{
  "bias": "all",
  "init_std_o": 0.0147,
  "decay_shape": "linear",
  "doc_mask": true
}
Each number is 128 + 32 x the weight over its row's rms, rounded and kept within 0 to 255. Layers, rows and columns count from 0. Numbers have three digits each. The size before them is the row's rms in percent of the matrix's.

# layer 6 MLP down (transposed), 256x64, rms 0.25, rows 230-255, columns 0-63
098:126094115135135174139111120187139217086156140147094146115131053092078148079165137144084145084159077112162096143092149090151118170117158085121151160132127145140141143185094147135112174092092139
080:132106106141104099072136128088129134134153149124177139161116128149135120121102161071154134128142105109142134128168104127089154114116064078151152145240155161019133165151117139138144125091078123
093:148198105115167124127164178106164081100102103161124076095094101138105107125151089151093118147152103157117141166063166180149145112108118136151051120155074164150163148075123156125101189127135101
089:107078121088193153110160098107130124101140089158110123074131087147075130120071117162147171135121084093189156141122126134143128141134233144098115149181122115091145149109108090128161170082155156
092:158139141169113165155147167059146183103144158080107129174135104150098132127061122128127070159107153110165169167109094085181118123191111102135104138050157130107132137070080126152112118156142121
086:164119108145146145107106082143109168100157162093159135114126117134073133155092145139067154089179192088139158143094190114118132111182164104127145158051134123153168110065111089169131139116071117
097:150095146145150125099128117132182143124145174100097103156123119109110110114174116094117120100137085075115146126119140121139113035147131158151134094132122179175149230057134078142189122153157097
105:133070154109190159108086127123120138090075140095126146139149145166116136155130143150155096078110179086176146110126093197155115125199179118162085146100131139096136149124134093148174056097084115
088:119090149157161114117101105156194137129134139132151160136079138104176086149084120096161172137127125093144129123105123183156091055133117086171190142138124085163159134196146121113082069155118071
141:122153113122046151194132105127196119078137099090120145130131132101120119119116128085127164124183125151151109186165140130096172029108107131136116151113125092156163097137157113109104203105159159
101:129122156126131111119125083133138120123111091095123119104077150175157131198168130153105139125124164127025102121186152142111173103184100149107088128038149145181131099157131154107166120164124094
108:164110083122165080091104119148126098140120132114173134130056160112167159083104134096123166127066162119138176089169141141107177206110130148150130099114151133031150149135116128089162135153097154
087:111117182199103112117113101085107195175099122132082141121133105180128132078191086190142107170104118148120124078127130117108142106123093090088165105171104162081151141140173156167093110170128131
099:122111102091172115074179154096215114145129114111166086153134118068118139150179130149123156148146120118116091112167112119142125101138140170151084143125114080206060089162123078134187122101113115
106:092103124104199212180117149099103110122107107128114114131143142104114164103115123071163135106056152141126103139173211114113126058118144141138094130128128106150155132125178155175066114115118171
104:116153104115126141085058121086117153100154147149080168076060135160093118164119142118078146128137108159147118132114110118143099223111076112210109145146090131153138140148144172176155152170121115
090:110137169130151143141167105130164133098156219148093064121083122164065125181106068099093121078173109101131117157176122103094133182125131112149149163079138168116124181111087099125142128114114149
100:164141155132104068149085136140084137115117124073104123162168171179105187090137062150107078144143149113199166106120118153189114160117077102145136140145100110072089171091142146121118164117162128
084:126132162120100107111123099165103140195149149110133198185092156108117150170134118107127129129141082142140075091118099147109076147146202021093137123134134079154158178121116125088100113147151139
084:104125137094137114125113104162139173096116098134156152159132110116122147106083127072116106099145098140155115156144118122154122116122144144162142179255145141029151142149119122111166145107109077
140:173089131073151100047125225176139105132095129126118109155123076141160138109128106105102158126152095153076162115122116138069107125151096150150115128130070134156143131131169136182187088120165150
105:056128120075200189149187080150108146104068152141123093140131121114163137124155132158134118153152078134152139140172141134123075034117100125145132071126155148114148196146118122098128106123146144
086:147118143119117129145166116109131137145111123083109171123116122098184093155083096154131095130172137081145197116090169116106090070180124119074118125124125164161157161038138091162154185165176125
098:137107166137079115133211060114141152149149139129157119116182108139093132135062149151112113092048144089148119079127161110147182082102160179126168091089161084123148154150163135132126141105096111
122:133149089149143146115117123166100200111151117186108114175118198173115111113118089116190064064151123161150153139153168103099121099119123124122129135139143125187107142108154052112091069122116083
090:153078138154109097129114157170119166119127113135110117044095096123129154155140136096203183136122138156128137103112127172120106070115110054122148058078152133196183135104097119154152125142158152
# layer 6 MLP up, 256x64, rms 0.248, rows 231-255, columns 0-63
083:102116153145126135141138140188148130154113144152077147116134152109127085093176163110122078109091151113143164198092104132131119081101128133133093135161104041089124051081157112130188123193122096
098:142119140174091123164121127073066146123138138105175153171134089122137106163113185144164094127182089099122094174170104089145185119078113080130187130134145080153098118167123149143122062122075123
095:115141119130155118166118105180117119159082038095181145114124157134147093157149139084119100146120100111088189146135143161110174106070108161152143095149151129113078123156102120035162117163099168
088:171086152095127139127095142148138120158137101105135127089172175181153147124130084181090075160121162180174166120166167173062131099129106185176144135119115109133062148132142163076101139110169129
089:101150136080134132151185152121121134163167123119032186144157081139125137086135067137098143078170110112112149117200159114054149102153112114135104142120081122177172151131127120179122142137156144
097:125180082154110137104148099096147075104110107170188128180144154131118165138180149139123108167070138206079115123134116178134123099154097143142144122116143027148071152153129162103142114129114104
102:103157172097086150175120111163141124169146119077101122152124162164130109108136154117109042117157149185172091114109148124139131120186107066185121178074078101132084128121169123085124182127129135
093:103141124137160099101098120131069093153138141171127095181076212109204116141153081102149149142100112142107109089152068118077149122166130117124115213127150133174165129090115162118107132085127127
125:128159148205142158163155079096145101146095035066111160116157121143112115126128097115095151156163091165091077101162149134109154106107092129175146131091117119174158076128166128084145170111138097
103:094213196124132171206112097173102114132134095135101163132120138146138093145129117116155138178142121167081155106099145141130091110135092128087123148070145137126126123126190182088120166174189154
108:091128139191100152119146110090129123144198055126134124107146135069120114187186148147116121164179118114129124126120178168150142137100102153106133133092085097124054087189200128129163133136117112
094:168144146148174100180126064156113109106114122138149149152131134068210105124171126135148119160120140096107123105169190171123094107182171095129132106123072132138095095150100120050147097107138071
090:102148154132097112130101071104073085128095141201160152139158118168188065108047149106158115117130110197127142119155118103127120104114117102119158144116150171178140138083198141134113098138176119
109:173147103162135135084136118086089125185159124185172106103065132127150106135171103164143051135137151169054143162119106082163159119165105125101104126103137158153127108101200179102110122140110111
093:103091085094089101105108109158121071199137097139141104126165129127097081111096140136085094085116177173134224150147112152117154151180131104136162140119135071178088098141184128147134097126111125
092:092095108145110113142128162121163135115168109099157159146063107112095066151179132169121158062085135189131151142086119114092194124130099151156183196112118097139131165144088152095146106179112135
103:113158102086136136124163115133117105101151083167131135104065120055178060148112136208084137158103085099169136213133178100126136078120163133109115149125139113145131147105153163112105152132142177
095:128114118151160070102150105074145047102128113154100102126111133135179113089164135195177144092125100154101144133134199114105142120143078169114128198137119171130128104142176126066122144104103181
080:108109100077098075127135138176105147183179100088141100122109179110113070102129114145092114167064150159135146104125123115137201111158138160136173072163113104113134122125163112071137067145146183
123:163159093080096051096152120135155083161091104138135153111168144146120097150117099147067103105156153118128209129119131128070162133194129114129195145092144123127093095123170157140191094127144112
105:154147159128111066153122171121120126151100109136154099164136141163101137066215176133084141120121146181094168111139090165121166096126073133187160180089114124146144095145119188109089167089131129
088:145173085103169144090134098123069088113103089126107147124104155207114141121139187176158115087104158111123101137166090172098123130138141142166180094133107067138148148147126121050117148120060152
102:177167068110132174103145112087109121153115077077158128114101142140123156156108118153131099143169153198069138158137149139035130105105107177172137178130122102141138161109123142086116110165176079
124:160110133175131119172190076131168062059126094173116157164077194113157089133141153116169112166119121138092116128134166120142138081140107151141082135086116093157070106107132116084137114145174159
078:101156152137131141137170071091126063131153102156080111171212079138113115136125111124049113130130137076150174160157160087108136137168089140156130178100119130142083100187150108097117141140081109